{"n_layer": 15, "d_model": 128, "n_head": 4, "n_kv_head": 2, "head_dim": 32, "d_mlp": 320, "vocab_size": 4096, "activation": "swiglu", "norm": "rmsnorm", "norm_place": "pre", "norm_eps": 1e-05, "positions": "rope", "rope_base": 10000.0, "rope_fraction": 0.25, "qk_norm": true, "attn_scale": 0.177, "bias": "none", "tie_embeddings": false, "parallel_block": false, "init": "normal", "init_std_qkv": 0.052, "init_std_o": 0.0, "init_std_up": 0.052, "init_std_down": 0.0, "optimizer": "adamw", "lr": 0.00442, "beta1": 0.9, "beta2": 0.98, "weight_decay": 0.049, "lr_head": 0.00954, "warmup_steps": 209, "schedule": "wsd", "decay_fraction": 0.87, "decay_shape": "linear", "final_lr_fraction": 0.0, "batch_tokens": 32768, "seq_len": 256, "doc_mask": true, "train_tokens": 216400000, "steps": 6605, "dataset": "wikipedia_en"}
Each number is 128 + 24 x the weight over its row's rms, rounded and kept within 0 to 255. Layers, rows and columns count from 0. Numbers have three digits each. The size before them is the row's rms in percent of the matrix's.

# layer 9 MLP gate, 320x128, rms 0.178, rows 197-233, columns 0-127
097:092110146099130153102157113199117100162078130111167142106154153150146099155178117192121153096137107121150104144130104166141155105123134116094177155154155114113139106130104138100117111147108139124151109123119121115119135151140146136105140117108136138105116128091133125097149136095104122175111186105145150112114118123121108127117127143173144125169107150134101113122166122143133143093075
111:135138149133128125145143162128134118132086148173110118131128152088120137116142103177105099155126102120153088121114132143133115151158124100121145158137110141139172119087117191176155119148118114122127162101129138155195129124139090124108071095114130146149088168131166142145126136108153104140136124147100133141130145129141105137138119111184167139158142134082107104168095111152123134145082
102:142127139103149111103086146152104143107140090156077114122199152095154090116116167140138112125136074168135143128138088132113099152116100110122106144121123112137088105156133168128124132139123151115121112102178116161168102128159148139099159099121059174139126137130131138132139156111165112124146135128150153140162138139117155138112164104140111132126134156180100094151139130122157107125127
099:084113125107125090138103176137150148105089121146122114130155113112193115125121110133123147146153090158098120169104117148105096145118131115108117153125166119107123122144165106111096127186121114108104164105167136123143134140133127139173113111160152113147126144133157153079155180106108145103144111138091138154147127116148142169151144153140132140144123168119109092180168118138123172101115
101:112139132140151132130115133129140119146123115146190133097143151165117098113142096130136117136144132140158124102150161142145116131086083135115140111127173129128136111138120155122140179142106112135109128095115118153122169110152130134068118156109122115089152113113167147109114118099149160107104128128116157074091125141130155147111135193179076109131165109118064126089154094104142132101134
103:123112190118139112101161121106155123133135138128145128120153163085127131145120107121168109102137131104141119134113110148123143118128104112144109201132144127137079080141138134110120173113083118147138128113146156096128145163159153128132130120116104124113071139099153157140125109127136144106127107135128170151102146178092079136093136124127138110079128147141130176139061105110115140103167
100:118107154098145130138091154153135126139081135176106141109149176137109137121163101129134110104126096116120149116096131144160133153163121140106118144124132137166147090103112121125089163113165154127102123095117157137171144121167123156123123070131124134121123132096177133129131109141148088128120143159070152132153145127124163082084163133143148110143152103136167142178136166146111169129142
107:109089065098145120085154156129157142157160106087125150138145136132128124143123109141152097144123119126133156107125119154108105131099114123144146140130149154133136141140124115150130136115082087091112107073110137095098116145150125105101143077117138135120170122122128122106098148137102138091146152132154158164047116076127112090110132127151094107130120153164079148162110141124117126102117
088:142134129081125081137093106140088098128078121133139146141154103124123119137132104097146119109091147129146129087089134152134126122133123163069098117162144078133093113092128168121088139171101156148113135140104127124144116150127107142159122122093105120126081102143168158140121129105161153114136113115136101116113167135111134147104137151148147085137162190175091140133124095135151123112128
099:134099136172160089107161145143118109152118156129137142073173112083101142147107098137143123140141088115146157101168161146140179137100138080115162113170143140130061122129130153147096161145114152136124130124133143101151116123130090115082123127119150153145127124158150141121133136096106089109127150133131112120110132111107156100161133115151118100135120127122132115065124104107191143145114
113:146107093135159130111085129122100108097151100123149168100147107070093146113145117158119128126100112141127114101101115133113146111106137144137111152154135109147120097152132158152125143124086152128137128107127101104124137168098097141101166120161107139110123148102130148114117142114162137116099126126127156120102122134123188129158124193145094127161133142147174107207128134120125119061098
111:105131142094116118141128128153164092129134117132138071141132123120118146128178119171163107074114105139115137122154141137097102089132135101146149166093108073119165122129166140170132111136148119132131095139182108124144056124182106173097125131131100146113112181115129135147140149119154150133149105122128132164133145157102118107114158137117125137135133122140131158108132127129148185107164
092:124143114114154155129145088086114116127143138115137151135136128158098137086082091182138087107112146109145145080160109181130108069149140105139122128127130133119131172121134132075103151174124101176120164145122123142142125139095114133142127144119117138101110156107120120135135113135125149089183125126104161067183124115182129160126130101137137127172110128119121125137110122161130113126134
099:088082098139139117126165105134106120113135085129155169136116134136107146104112128147138145120120122127157153139102167124114113126116077135119110152165166113090138120132125160184092110136104111146118116112162122140125128102128123148104145119129094132167156120092159163121098090086114093115104098126120193136121154156146093086111121090150142124086118124103099167145102172130128151141096
092:114115132159136101149121075132172140171134136112119166112123154131148132158098135115113119137122127130149173104126097159151103081141143153161125192136177131113136084158112132132097101134115106119096137154122120139166153137097069129118132136102100145162094174150131140113120150109162108136094157097113123143103129138128120106169133158150135101096113122115071090138128156124131122110165
092:103114139149123140160112127109114110152113054145156140084160127131122124111148129160112112154123083098139155125109109130117160102118083132152117092118144124179110116108149088130081151157154126136120128134129136099103107154133105195156131118142117118100129115110125127077130153136198140118098130157122096148104143141119146128131143122121093116149139172189154126121142099130095137165113
103:122108097110143114155138143150124112101129116101111111144099111126128113119153124149092145083131097143117129115122071171150081137117099168115129111133153148065127153122063113130127150144155103169148141111138139159103142126112135135143144081119113137095144154140118175097125104139158132128153110119184155120119135168116145121158117170146119146163131095079117118163105122124070119114121
099:121137126139149140130103132156150117129113171134148119154116080145124138127139135137106107148098129133116106068148149139113119100167139125202161112149171152152109098138141089183124104144144117156098143153106155116156126167127157138107131164132104106133129142148118122108137088153162134152137115137110134128155150145145128106134150124166115106123079128089120156123150117200189129167119
093:131150152163116124077119103165128150157155136122125110131094154170108136137115138143116126077074132121118146121105114132115138094125108149139148101127101092144110124063100122159125141107152123120101076117145108117104108099109135155117158130108086132099107133124145133137120152150147103147153098138119143147098168155082122136120172117145141113147092142133177207124110128164116162121144
099:128135122101132108141135179112124198100109188135130112130137124101154133144131131128088107091091118137092162075150121148157112133166108139102110133121093123121134156172107146129140108112146094118106173100137129101164137124116104125127101132154098140122091130122147151137147098161105093090129077151078181148139144138115114097119107133134142125158147161104118109113141123150145113128178
103:122112116133121108136137080133152144144165132111134102134119102150155079109122160116117122127135090099095138112139139120133138158144082101138109143091165114113138119095103131113114147109147113132166100113141067125132113155145126109116147179141123149124122143106158170131146076126160129141104089083143170138151096157098134072078167162117110102117119121147080130133131127137075160130130
109:111129123112150101123172167108083116145088154103128114138162150151172114134141090138116072150160085125130142138140104157103129113123140103137107171133148128153137137114110153148142125145081141114150108114143133106155121159140101125137154091123149150117164148139144130126131105125159124162122170112133115129076129118160087151140116100148139124094088164081123173140089101091105098103090
095:094138112103136115103118134133104109156140101134103152158147114085132140126142142140090105122140170117122162092096144091111133160119133096157131113140157090143118138109124106141131133123093114102149143079099185136095127129102110098152102109170112123119171097158116158154193127167187106114130132143130155126133142147127164160159156129142105153120117121097110161122134139175178137124120
102:124106159167177136137099129125154134069115090136141111093148157122110108113172122164114103132154078143112170120117147126107140108142149156186125134166138133141173170103150144146079120149116138102124108123120180119134128120123101176147118100128106107138129115137136149116142120151133145115136058120104101132123157128110114103135125108122174122119115127144077112153125086118079126150131
102:154111117123146128100146125137132105144143165139132139110135081159149135084118056153125137128138091145140151097154141160119123092125116100181132146122166149143102158132119090126135175138119179133148111129150086101135092127126146161104120148166107138090102169110128167115140127132094114135153112150127134115160094110080121080098138141082107148126136103132087161092133140123113141115128
107:112112110140136138079187186144155099132151150129074112149165107121152096144117104144134132138133154141159104147120089120097146104144160134155166108142113096142123089162095105140163124125101114135142156092115164158109128137150146129127121118139161151108123148125127158141141115075129088176144134127081158145127109113128148132145176149143130151157159137132082116124114079128110104123105
098:142108132117145131103152080186077140115103145110119138122115137122105084113141125142099164155121105171094139116109127139097155173116139132132137120154172122148138102099148156155121120122096125137166109162110147130159146130141149059124129130132145146131161139079122126123098085087142139126136130133123172096116120109107155127120204162117097101135171137163128142110117098146136104130124
107:142136137089180172154138128095101122114136147111093135123123113104134108119130088114090077162116133146144105071136106172149126138161179139130148119131125152138142109107107125127144121150126139102146122159127148089149128153157111116120087167132122091172103113107157173130143138084137112106114146148079125098117137094122112111115150151158111139090136137096089180140089149125133112110105
098:126143105094131138120158109094072116123165117155115140089128160114094119087148122093172143139140137089133159098088126121121141106146120113160127091115171151127136124065145107151170128150140081122119105121147102047130146081126135152122150138167136142162116160139123130119121134133136130125148128151091157107122130136122145138183171108132131101142108144099146118127161152150113101122106
102:117166157134153149120104140109107101107143102120170133128108167081149122091145114140100138119122098110167123094109112136129118140151119058104110157072177099124134145136135134123096120100118128136108165120153136130179081166115121167124093102148114117126086142141129152136164152117148142153127136138108174103125142131145104117116125090135166105123150161091097135129118133132185119118097
097:102098117144109099141159173144093098131159128132149151109119169113115136156125109079146129087117131167106125135096138124127113123123142146146143159162147089112140081126154118114126144081142154128110119139122108145125136150160105123100113119120099150139119178125164156097127138129159120135141124149159152111107133129140218140137154145147121166117129168109147180102135154176181158129129
094:108110110110100153144111158111114181136139134155096136139163163147107139110122092099113164119119087150151130118119109125119122134106139133121123130107178087095165098123111118157128113154112092116125120089134132140108166125122146135147117107155123144194144131073182169120163151103094138097144146090097115110130127167129117115086135139142129174111131121153135151113156136132100189112156
103:128127120136154070073143137148114126134159137132140108148113142162131098140151143119114125080124103144119117093106085135135178172109131150112122127078099165178114112141131135133139133143113131134134121159122126104071131122166142106131113098122055157125136100126131163125143165097097127086151162128101114129097175127123136123105127092152109180154104130115111149103144114149097127114155
102:135102147138135126125117132138140116135145132132109100130146144114084119111151109093148093145158119133109132081120131183103130141173147164126077108123103083132132160158127158173134152135117137130151135129130078131130110151101132135152099114135104147134138133119157171116114142087136141093129122111111148149137090143153099145142133122204197141130195147161154113117139098095125161152133
099:160093145138155112137158152145122130122099093112156121120127094141134130131112112111121113127079077116141163129150111110121143142171120083139187116128133063117156125082131106154160109148126135120143117094097133127162099105129146133107112120161101144102149131149160137149132125129111156172117149124080142163179149085119135112126175113131121112111128145089134142089114160151176115161147
107:121126173145093104111140152145111147165142132098122132138138127113095111127179083123105094090065140109133175099146109130104114148138138108130121131121121127138094075116161139127091100165074140165149151138124154136107103141153149080111160088152148089163155162147109175146121127142146137103119156140096123101120136117135126127125151113155121135128101165108119171136096099115146154117113
104:126114169149138094117162136121083115124146153138134065115136151111139095100185097167121113106125098125105115065092105170153151099134116135116134120118095140154135110110132133135163136142134125132169124163152093094133135100161135128111115169155123142110082138171146140151162152177103162093106096144137134129136130114117141119114120130139116105122187170134133153127121123151103149093137
# layer 9 MLP up, 320x128, rms 0.163, rows 197-232, columns 0-127
094:132112089124130143203130098158090106174104109146120106088130086134121093111105126161089129154128108117150125151114128142126142130090129156125113097144158129116104148146117146138129137134128110080144110109129141153131154111127119142144134064128140168124141101107109139145101154106117138175100158123132081166108122096109081119127138127128154103165121098112149078143135134079141097175113
103:076119122107094127160106123089162151115148178128085099144128164135154094133162159137097120107146079114117108120100124126162125176099097121151165157118114137120144122095113141121112126109132124187152112135165101102122141127108136129106112111115149118132148136105101126090113110137121121096136146152146127158126165124136147165132120089109108109109117074114079124172107131080169126161108
107:185137164130142113149117089166093121140118123090150167130122164146140148116139087133107121151128128139117132099116151099143149115171122160134150143137116118153131167098132099121120139132110109090145120106065126096139084142111171100127155067142098154113104140157137119136110147119133147132081157105107134156109150145100098121140137157130137151136077140088165124147114110109142107151183
101:103098105101088157095148115140080117097133158138151106127110136162096133110111160134132118124137098156146102115109160093079154140099127105115118117072121146107150117097128103149090131118138131157152105138117180108108131156108107103138154154154081093128131172101140131129104120116155155126134101134142120097142193120097172149155115118128123107120123121083172162118078126132147130136128
106:194163149115123097119147118138129132132114135135123165161125081140086115115113091101134098178110107114158129130127108147110120145116167150095137122076114057149139142117153147138129114114152115113069097110102129108097106102121153137132128084137104116122075134115137136109121169174119114170140114119146144168144117086135136141146134136141126121139123141060134150109129143132085116121137
104:143096121169122121096149145154111139153111166155107143131110116162120089128117132123143076129115144117107137078147149135112116100105122114123064134133098107149167126145096101153113111155140145116085107102068172086150117147090109109157166093153150094156100158137104118093114118139087147105153156126105112114127103110105123091110132127109152142114101142103113125114113138113130131072117
097:147167104122141127096127112131088127099157105089114129115131150146148125133137086151161131091126134131089137122102120128122111142121156102117074111118136140122186179144142149138172107119098155136127121130162100126140144119153130185140119160087118075136154134101096104111096147140119153124103156126163129132143152166126105161128168095085131146130147148180090102125111152085132152155132
104:090140136112076134134090143127121169112113146119143160096111114105170168161115109084182113083121170157107146165126083138141160126157141149111118132117133121127170186135133069141121122152153111118136132115127102122144144149141147116138099144111115116113121137158094126108141137163130089102176133110114134104133148140096130159095148075130124139134119139123120170100108152110161097161109
095:141095128137110109178116132118094133128147171141110107142084143126131163134132106156133089146161126125112154101123161102149140103108151113143120154123166138150137175121138145134142135141170128142064148131112159129176074140087111149117139155153118092126133112125098096145107149140131133104144146176158087130103113159095090104119138121112148149129095188088123156150144115118161093134124
104:129117112167145098149165110125129081107151140117119126125141138137108135094085147140116144093135129107141139161158113066126139127131115135111124107157102126136124093051126133106146188129134086168120152088138115133132145120142120082121151139136146102115158111153141145120111082118070086135088135096146109128111149124144142126139148136144095120150092182110107173135139091102127152134110
103:156147135119145151153142143145140140209136144106102160146147165111101174129137141145158134115156112151105121163111168121116117104140141117088107172124132118132147167109130100149166116097086147103061123110117118103098142118143106147151097091123120119106111136121128127100137174123159121137135162153093112153107099123100158134129096120133133169103089137120142122136179100156084142139114
100:101155119079071141139123154143162120137160138107112126190131095157124148126147152101131089087133114089118123122156149136113103155140104115142158092128127121086092113107113160135130123117143147126141148127127090077126090071130119177130142110086114153122148133112130132127117143153137136116137137145169102111133127123174168156119122181113099140092164148166110149142102146102158140128144
091:115137127063146151133117157157116148140138128126100139105186133136104161142119132130127134128115082160128136114092115113098142132113170089137115141128141138119151117136162123101107092093167101137131131105142102183160105127100126115129119125179118128131111149138150123105134110078169084105126151155081137137102156167118158129117127145117086138134171136126096093159152081109086152115099
097:144163168132137113156108151160140146121095099195100089092147174121165104102076126182114132150149134152105095148119089158097113149134115135133112138118127114139144092130148102100114099156166127119116121088152089127117116141167151119135160138179078113098101117137136120147122165127159125114082126124142151133112141144113163121140093116126137159113170147135104119118134146109136111154111
098:131134159125174146143134127067128112095142111111113075151151131150166098185161110115118159154090122159114135146120103142097165117167106094149134107116135124112132103092138107118142126103132116124165126105109175142106108117151137141084165090103143148105153106149138125131102137143075149109110128101134110132096109102110150129197106124126113102149128149163152098137124153105139102153142
096:181150104151170151168113153179109096152169132175089112136149133086155138115103123135120105119114138162097170150111104162130123145101121150145147137166139158130126100140133140160126146158119126098133153166160108134114133157139118113085131130121191109085118094144127123110117140161154186129146160154133137115113124133144121095147139125119103110102120097155129126163132123097145111090094
102:122111112136136139101083149117097098104091096107103128126149109178091142143114131092081109133145116133155133157163135107126124127137127101117135165158182153135108139123124157107097111083124114078130127138206125166128126095117098121148095110114137116155108165140117113142135159124126138104114095086115120131131150106142099186097144119109172137088155146114130143172117113149122097115131
097:184099182138112135126097186109135142151158130146084114087108136123102151118113141163129087162112147091180134140125113112107136111174160107170125150105113090143137131130153134134110162117116129134081117142143159149157108178124161187128093126139092115109128140127147124135136123145134104068135163138126170136102115127126157156111128129141129158146129154107141113135134160131146139158148
097:158200113118118120106125172169136108079167137139156096127160162132140130109117118128124105130119113136075207121138119174149134131142130125110130149085103136099110109102127137141099134113125123156121158161127149126115133128127127086126108143139133126126131135136162149169135139074082108091161115136113150140143130132111112108164099094105162157129152143088134134140115117130098122166073
098:128123095161116108101187069135116116129110114076169155119167112150095172143152097123144133139132123147071121109138101125102107119090112151109119079131163132154125155138116113136101139099096104121130134125126076123172118117093139091094143146138129168125115133099147129129140157127137103150155141142093104097145137157140095109147134143113134127166130160093144100156087130111103092109142
099:102096069141126145133154171155112152112118107114096103143137117127126088137094105126116114136139149146104109130145066099102116136122123121130137140127080153147159157121116102119137101150138102115150138122115097098101116125148194116103133188130116128129101154109124132111087147115095134143134138107120159127115097120078124170176163152095148133119135140108155121135167125071079155143118
097:173148110127117157155171125114184120120133145123126187144110105082105097107138083144190129092160156174133142117107125160134181164108131123151094110150123143122136128140099143135136120112124131116136115131105097128099137106141145074168123116110148096105167143147128118061135093086145121146139120124123111111177126117128151131134112119112107133139155099136105099114115111150148104093118
101:113113141112152131146118145068137157194156126128159093179128130143134151102114139137164148114130084147106104092144133160137155101161098132142111141145185143092156141163143147118154106156125108131158118131102126107182125163098126148093136135138145142117105146117115134095109102100079133092141098138162125144101121141085144116168106136142091130117125119128087141096117141132133104156094
099:141115069109153184154128132086138134110130073139137082152085125100142126113152151136147130113106110137062125147110116109147124107142169174166112132108117121112151161162127144134100096156120129059069082148126083121118096123112134113118141145114117119113118111131105105126113099110085121085108138142147158144162148120125115097124156116109116124129147142157110098127131112114129116146112
106:118148126148179131131115130126151109133150119113112136149139121136118135163103120172061110116095109127125097095108125141132092128105093079134135145137156124124085138133071123128120119123096116101083142159139098111152118124081144142141078156119152165104113174138168153100152106128155148102123135142150119100128173089087153102105102093127081124119158111123111128106133105123154104123163
106:117104100132142097159148137081129158118118102100107163154151109099107164121107143182188140131147136131073161130159120163117167135149126168140162139154101145152131116151128132109115139118122152160117124134126102172187092132133155119114091135154135162108105102082132112138119111112129126135086140158145124118105097117098168103180114128157112133121165155131133143133137128147159086130131
094:122145102155140113146142101121109107100125129078127118147109109102103089131129131071101121122142100164123089155146114109150130125163125143108147144174132123143123146151107126116125178152120109087139141067117116159148143155117144104160077099103143116107104082123133156163152116080101139164110109123132130138107150112176162133098146143115123121127149117115115148134171094173084107103151
114:133135088117124076108190140100109112130152159099158116150138117139143071139119139144113111159176122145109155102133151130129119143116160140138161080137171116121129118130077134110135116151089124136135139138123133173097124128124131124103120171139171186133176143168137116118146148140097119104151165142142136153132116156160113130098143117102117132082138160137072148104120161146107094119131
097:090125111132136109086103148093152144155119086159140146137129150089095107131134123104145143127108164165102177109143110175140162093171150119132113139106136053117145126119129143122071198144172136165102135139105163137136103129127117120152140111152152139146087118112146143114081125136123115109122138114137116096100105145120140109113130098141099150142131129121139120066141151124099124111109
101:127121141118094110146128154108095173143140119134102088127170124130108139084136110129155099153147152122134104111111146159104160095137127103142117153161117152153166168144127136175111155183150137158178109122119122135159161099132113150166088112129152173178122108120155156135122117157160124093148116104132133121127117085111116100129112122127118187115174093146111115166119099105105117116138
100:175137124132135191114090086149170158139155154149121147182125145153123127136137125125129129135158137131132109173163132115071110133135137093099141113103155117105129116101103085078115131137102099139185169130101108143105111104145117100128150116100146132134098130118122134166136176160111148109137136105173123138144118118144150090174111117157122124153112135131144125156090158118128106093096
103:148125137100116158123175107099121087135152150080160106150112147117113108103127151092101112150166145101136092130129100124114089172149181121162126097151101102119102130135139120136095186109089130148171157143114122132143118121128105093135111127086155119094097140113123120138096137142103116081098111137104150099139128105109114135146104117182100143131140125143098147095127112114169126080143
100:114095125143149125080096089121158178129121127123138158111096140135150184137125122128091148155127150118106116100178094137130124152103095146116154077112165124140130076101110099138129135100137141113151072136113099164124128097156128173160108156162113136117101099120114108059125103156142121138139100156162116124096114116112116095107163150143105108115112125117111152131143144118112143156112
100:101104119118155120088124137164137105136144112128111115136153089140137185182144149120139137076125140146145142149122172109117128171133174133117096169153165096117113130149123093132131162132099125121127113135085165144087131146136114107130133157144171098119133134117141120050141127135155142098127139150169168123162130133091135135141110170172174155127129115142152133132174107130124125114109
108:160122067128107099157150110136145126133117186133178117141156117150102127097129143124136117115116124127123136151143088146097125110097125122166108107107155119154117138128089100074144167125109105100114160196159094127101138126143109125164141145109121118137116157096147174097128102112147133095109148121155125145147105136147127138084129108125087146085155143133107120085141073111116137117166
101:138134147123085100101146129106118134100113140057119158138145095061109101099149107092112110090093121132126120119165109118155136168125132165112141099122110104096138109140138119104167127115153132144080158117122156203144138098104144099171146126131134119128134126132133147148142134135098099161129111101172119115117137098135145166127136075131113112123135158126122109119165109097101151153162
# layer 9 MLP down (transposed), 320x128, rms 0.161, rows 197-232, columns 0-127
096:166134155143127112109098131107089115106097163138144134137132120125121148148134135147104163126138181154122124140134132139093145116113113124160139084086111143206116087100109135128123094097137093133123173118134109136085152105156158141125154131098131161169117102139140137117113116157156096113087118131140144098144196161089117132100093131143113165114130111132126123161122091139094153127166
104:160112130106137127108113118082173123119136092123104122130113131066147121155100171140131137111140160117176133134119091126104059136121161156143128093134144137142144153167154144167141155119154205123133144112130124131087171138143152145097173101125139127148159117155159108094126141151148111116149125137142127111128105109146174148105112152158118118081107148125151109103101122144159150136136
105:116154107147108125197125108116121140170116096122131139144153120128112144122080139128136100114138110089109160151122089149113119107097124162130118176175105156150123123134114095101089146118096155118106113103106122129153140091165126124093139117083112128145137145122127128176168147157172123148114120137118080130123093115107156108080112102162173075134125128112121134149119130149149098174120
100:126080091094107171155153117114169165148130141131116154096138136131097176145137133126146096146134057121162097139139150135139112110150128128149109169164164089129122117143120122143089124092113199123164133104131129107120149107137128092141120084160135112157113151101129136167146097121161136178104134122111121119106114134137118144109108135122122161129171083133153131086122134117108114113100
109:136129161112097117127125138172104093161114100121101101191117138150151080137124136102153109154121147120160158082138112083139115131133168108136143134157145089088124141104161140134127144191135105181101100121119107140140167140107105135179120129131139135135141163120093136104156149139136133153139145132108108150138137148101151164133139138116094100102133123115126147124146172151197126156122
106:112120129114087096112126177171124164122117168135149098188164119143129122115166127126104116123128131155159128129136127113180109125120162139114102120132089116243107153114092147162088124150142096116113119123102136104108113152160118119151143148142146118154143146134121150157156117157112134112145134132147110116130118111151098122151179142139118111158128115137102112098116166155130145113104
098:133134112113140140158135134140131117119120115082161129148144173148144123115140081099150105132107078128119137156129055098150115109146148091124136130120129089132161130113105096155168134137157174153143121077116122129112200111154144189115086166137123156153137080131133126122119115108118130132116167116167108105140145141155122130126151117142128118147119154115106166168167132135121095093122
104:169167173130172133103115139104103125161106087127168111124125094129130139163149126122100125128125146107141068129163135147144120083130088142070140118129121093155107089118126166135126112125165151118100165183089142131154123135113108145129149138135139100104135120118150180145087117121104137120146063135135120120121101106154130107162135152099162111109111115131132122100151092129097159129126
093:133089135158126131148134156105096107116127120175097148124131173132127189115137110154152081108150164152156138120128133120175160113095153107106139154115122119123150127150109152152107134095148111133099108140184150084165126127135114136175141139164111106120133119131136137145136154100139097123148130114154093100107151114094109104142136121106177170160106160107116124138187126093160126097100
101:141141113084117144104112133153135151113120152121121172132122129127145108131097186151123142119126139099114174134098122119135134110135097126143118067130130137135164144135099135116184112111119145156158139124072141118126084161093157118126139103134128165145146159125110135139138150098138157139087132173113131134146125202130105134075091107141169138134120114118175128133116113091106125193128
105:111127109134123121201145168099125137166116113148155134106154111125145135119127159084140106131144116142093143135146096082171145112128146130097106164120135136111108168116152119144153161195105115145137108115124122119111132088092142132146148120143136142108151123150070199131130134137127135111135125113099158111169130156142117106073157149165144133115115133100122142100181132132109141162153
099:151129077128109109130124096108094102154175126084144109151107092126135112140070148109119162148155125102149131089128160111151184129134127161119135100116150133134098138082092088104095116153159126140114116123128158111144119133125170100168141144127164124156154101128114126125119121073108153106120147158151142145157107138143156134163136111133148165124125141127125167146150149108113089171172
092:114126153150189109110134111112144067152119154088114120119079139156115166082160110149129156104129127140139159088108104123146145100131128099111121125120123150111150126123114122111098118103143187119128154113147114131145143108119147098121130146165132099178093136128155112132155136092136133134127134106094117087128120159149167122117158151141175166087124121155090101156085089166129151119129
099:160069147106160136114141138131069078137099119107158086142118125143098114126145154158145132102143096122115105084107161147086151117149131103118113143134119144140120145156106156123140123148137159169136134098142133157151104151090129098116130116148119154106108113123117107152082105105111126123097072119123110165094139133096112093122135120130112132202155133143147145157129121143064116119113
095:154129136116119126090102150166146138097119148110126078114138137131131135157102086179108137137148078121120125157104145139076153137150118111106143108059114142143154097146167092076105156086100182152118086118129114155142124110122147107134123139137153129106096131107116192127134114127155120140149112133130168104104139169134136118136087109171146125159122144150153143142111129138146120142100
097:157191074140144114168116117140128113141122113145093164137142093116145113108137153109135126142139207163050135120128114145140131120118138163128123137131148153139117126114136172117115118100153094129108115149149146108134123171097104123107129134135165095104137112135146179132155106126158176131157139143122142114105148120120145091104131152138134104132159118151136154161118153076132166167100
104:122126141136110135121090147124128069105145107122130112143104103115179145133119153112162136139093202149149113127130136153116161138121165146121109181107103145066168155130166128109129166118127109114117092114124138084092134125147143106169169124137102129109127101102137171108167101160151099118136138124091092127141132149152108110108146156116148095137172082118134151122148106137148136124136
100:118129135157111122143109151120153124113137157116151105170126101162109131103124148122139143089147106135119115118119114157129152114133070142113106124123147161190104121137147102183086088124149104145105124142156134150086152147156191105106135150113135118121144138162133103123167103133169157139121130179092100162138132153135116129128124126120082125109104091105139136144182129164169098166119
099:173146128151111128141118119104115109171121147145199112134120076115118126105105110094085080109114129135093143127107115092134146140167121143114134113127139137086139143111119073124112146112100118139121106172089104107138140116166137149131185100147113123151090130116140104124113129133156128153120093115099117073078107133131127094103154140101122155149120110102135152110165132177113121124170
098:130144151113095123148160106114124124136112157137137113131173127112099125148106125085150162129102101103151131091172148133146136139138164117126110134138144134165092104105119135114135109098128086145141117139126112093115160110123093145141146146105153138099111073131120123095146155149097157146053088067127137116123146107143133110092144124040143111130157134094092095130135123126112122105145
101:072104127141151122133124130130155117123094122146093134119165193139138129135153128136128168120153051106149099158116107128135066125108136116150124105100117139077135129132085138162117107200106086108115119145126122107170159124148153147108160127153120130135125112154099164117146117127130118121140169157119144113139116141112105169139110149092106117143091160118093140116146128098151106112122
099:101121135123089109120132137200124109157112118146114130170131106080145129112153160133147108098176120132109077131099146144158157101149080131112113103130122097171112144136101135122114126090114117070101141120150112108108115102114080134145125122116098126111146132123102128125100115164150089113115127134173088087160141151135155093144141119116124077133112125107106117091145072122124129128143
101:147113106155160123098123115144106146117111132104172122147138135145112130158138124128137131093103086142147155155123134109156105113127146122129157134168102136136130117152115145131102131128175087125135137173156131117141184122143093164129119156129115128125115120075170129051087104132087130113120114156131130134083183114160123065100123159152172129108123119142125100098107128105103087128123
104:122134114117097123108149137139106129152128130121118162122070144093123091138098128127160158106137142134132091184118140131130135170149122158123169157115116130021097101129136070108169108133108128128172103132149119113100121113113121098138125124144133141136114148113076053153096152124133131161164132177139121100168107157141136133136119135126121136121132103137108133124133123134144129139122
106:162132126100139112142143131121171122124145135102075119129103151086108163112104121169106100121124146175096102107118135159126157113158102128080158116130161120063122128113146125121167105129157167146129125110105142121158094129098128132079134135148162143124108122098081050114098089140113116116131136156121140148173140113127110077110149103137120132115122137103089140134123118147152142104141
105:133115131157173154150101098147132145108131138136118158110104138126164127106108128120123156145165117128109174103130147100153083100137121114094095102118160132103124125143085118144109099138129143128148120137150164117113134122126177163132144168158147118103141144119106192173088159166186123096160147109128133120150148112096107166127129193139092114104138158108134107127131096089105139125127
094:127137141076149115126111130116132178131130171129109095117149125133121135140119137119164130102196151119118107100107140104151146099094122109101135121152126152159129153153143141093114155164148163098137098143113148116124032165109144131123147162176136121095137115105106115198119179135154094144078112114113137122128164141157125120124119162109126124139126100100146122132118134110138128140134
113:119173144099165138144211136148101105141137154071146141130117107138125101139112135165118086108142171128161143099111134132123125128100103171125114114127121140203129108126148143119131118093108141096128155120101140143132159146092111152129141126078117136126164118162165110139150135123093133097145175133134131117104102101153114137132142125162081135114191119138096118141108137141152137117108
096:113102099134124127117148129087114138156125103171155135122148137106150093108100115081160154143157200134114109142115144091069127113137104102124128129096102141155157106168159116166108153122161114134118175152170136133115149175111147126103138109170126158163111157127156130111060148137142114112149158131128163121129140151128117118146129122149126111119141071120114111144120130102099098109133
101:132145151108147152105129131118084137076159135129151118128175142103112144133101085150109131135121130107123143142132082169151134141121146102116153168127071087168137083143128127095083115127155142145165142136157086110166146142158114164145101083122116136169113131123146102118104130153119150150137113093121140156136137101091152140112165160110168169088145140132096106156122139100112118110138
102:122153151097106133122149155149102130135089129144137121115168099129168162133123130195100114138133123088167120146144082119092085165109147109118152098089131099100111124169096172124157104131138119159108179113172130122108142141121124130141101111162137104152129108086081171132110121123133137141116127122143118099133120137128125148140067135096097168143132095115101115144105135140126123093163
103:141114116140139158101085145136114124148165102113114135142133128125110117111125172136111157083135170113134126120155122132148095117152107154098179144132145101136123147093119137149147174148081164102162145161148114185127156111111135134123111132104137124088133146079109080160164108157146105135165113113104165165166156121148131146142119123146098101163136119134151151138093122142159090142081
103:163110175147112135076103143134125127121098138093082121142149156142113148169146149107136135134132063131124141134106137149119118137147117075124160129119102140140164116137131128108109157124108070125089141093110126130188088157120095131153113146170131167121115085128149061132100109128132092106126100119100139121138112131097111109167135132134134178096117134098124117146120112114134144132083
102:136136129208117148114139108110161105126122144099145146105063143114114126133123129096127187087154171129168141141117095128136094121117116134130150116154169140125141124112148071085114089152151122086146151087130134174114113145127131131152169094158147088124144116100124084136174098127138145116104130159133136102142138149094123126143131150137108123157094138099120110151107107141142113124110
108:155090138152136112126166174123098115130118101138122150136105124120104103126113113149109132162109152112137096107126132115117139130128125112117133091135070124187143128134145175151141129174175129151110124120135126153180121135056108129072112095140134129136123139144155209084142138137087122146133147116113153157121154119132123100109120112144128138165141178103115153103172132132133133149139
104:115136105124100117125155116114140131154144109126125134153152170115151118137133126085101120100117100113092136102155106089123128114124119103114123106113163096047105114105100154063131087124149076156110150120120135137177145061103117116147153105116140151135147118139101066154109135146135163126148119098132115132149095125092110170120113136109108121106135153133152130141110103114172116102143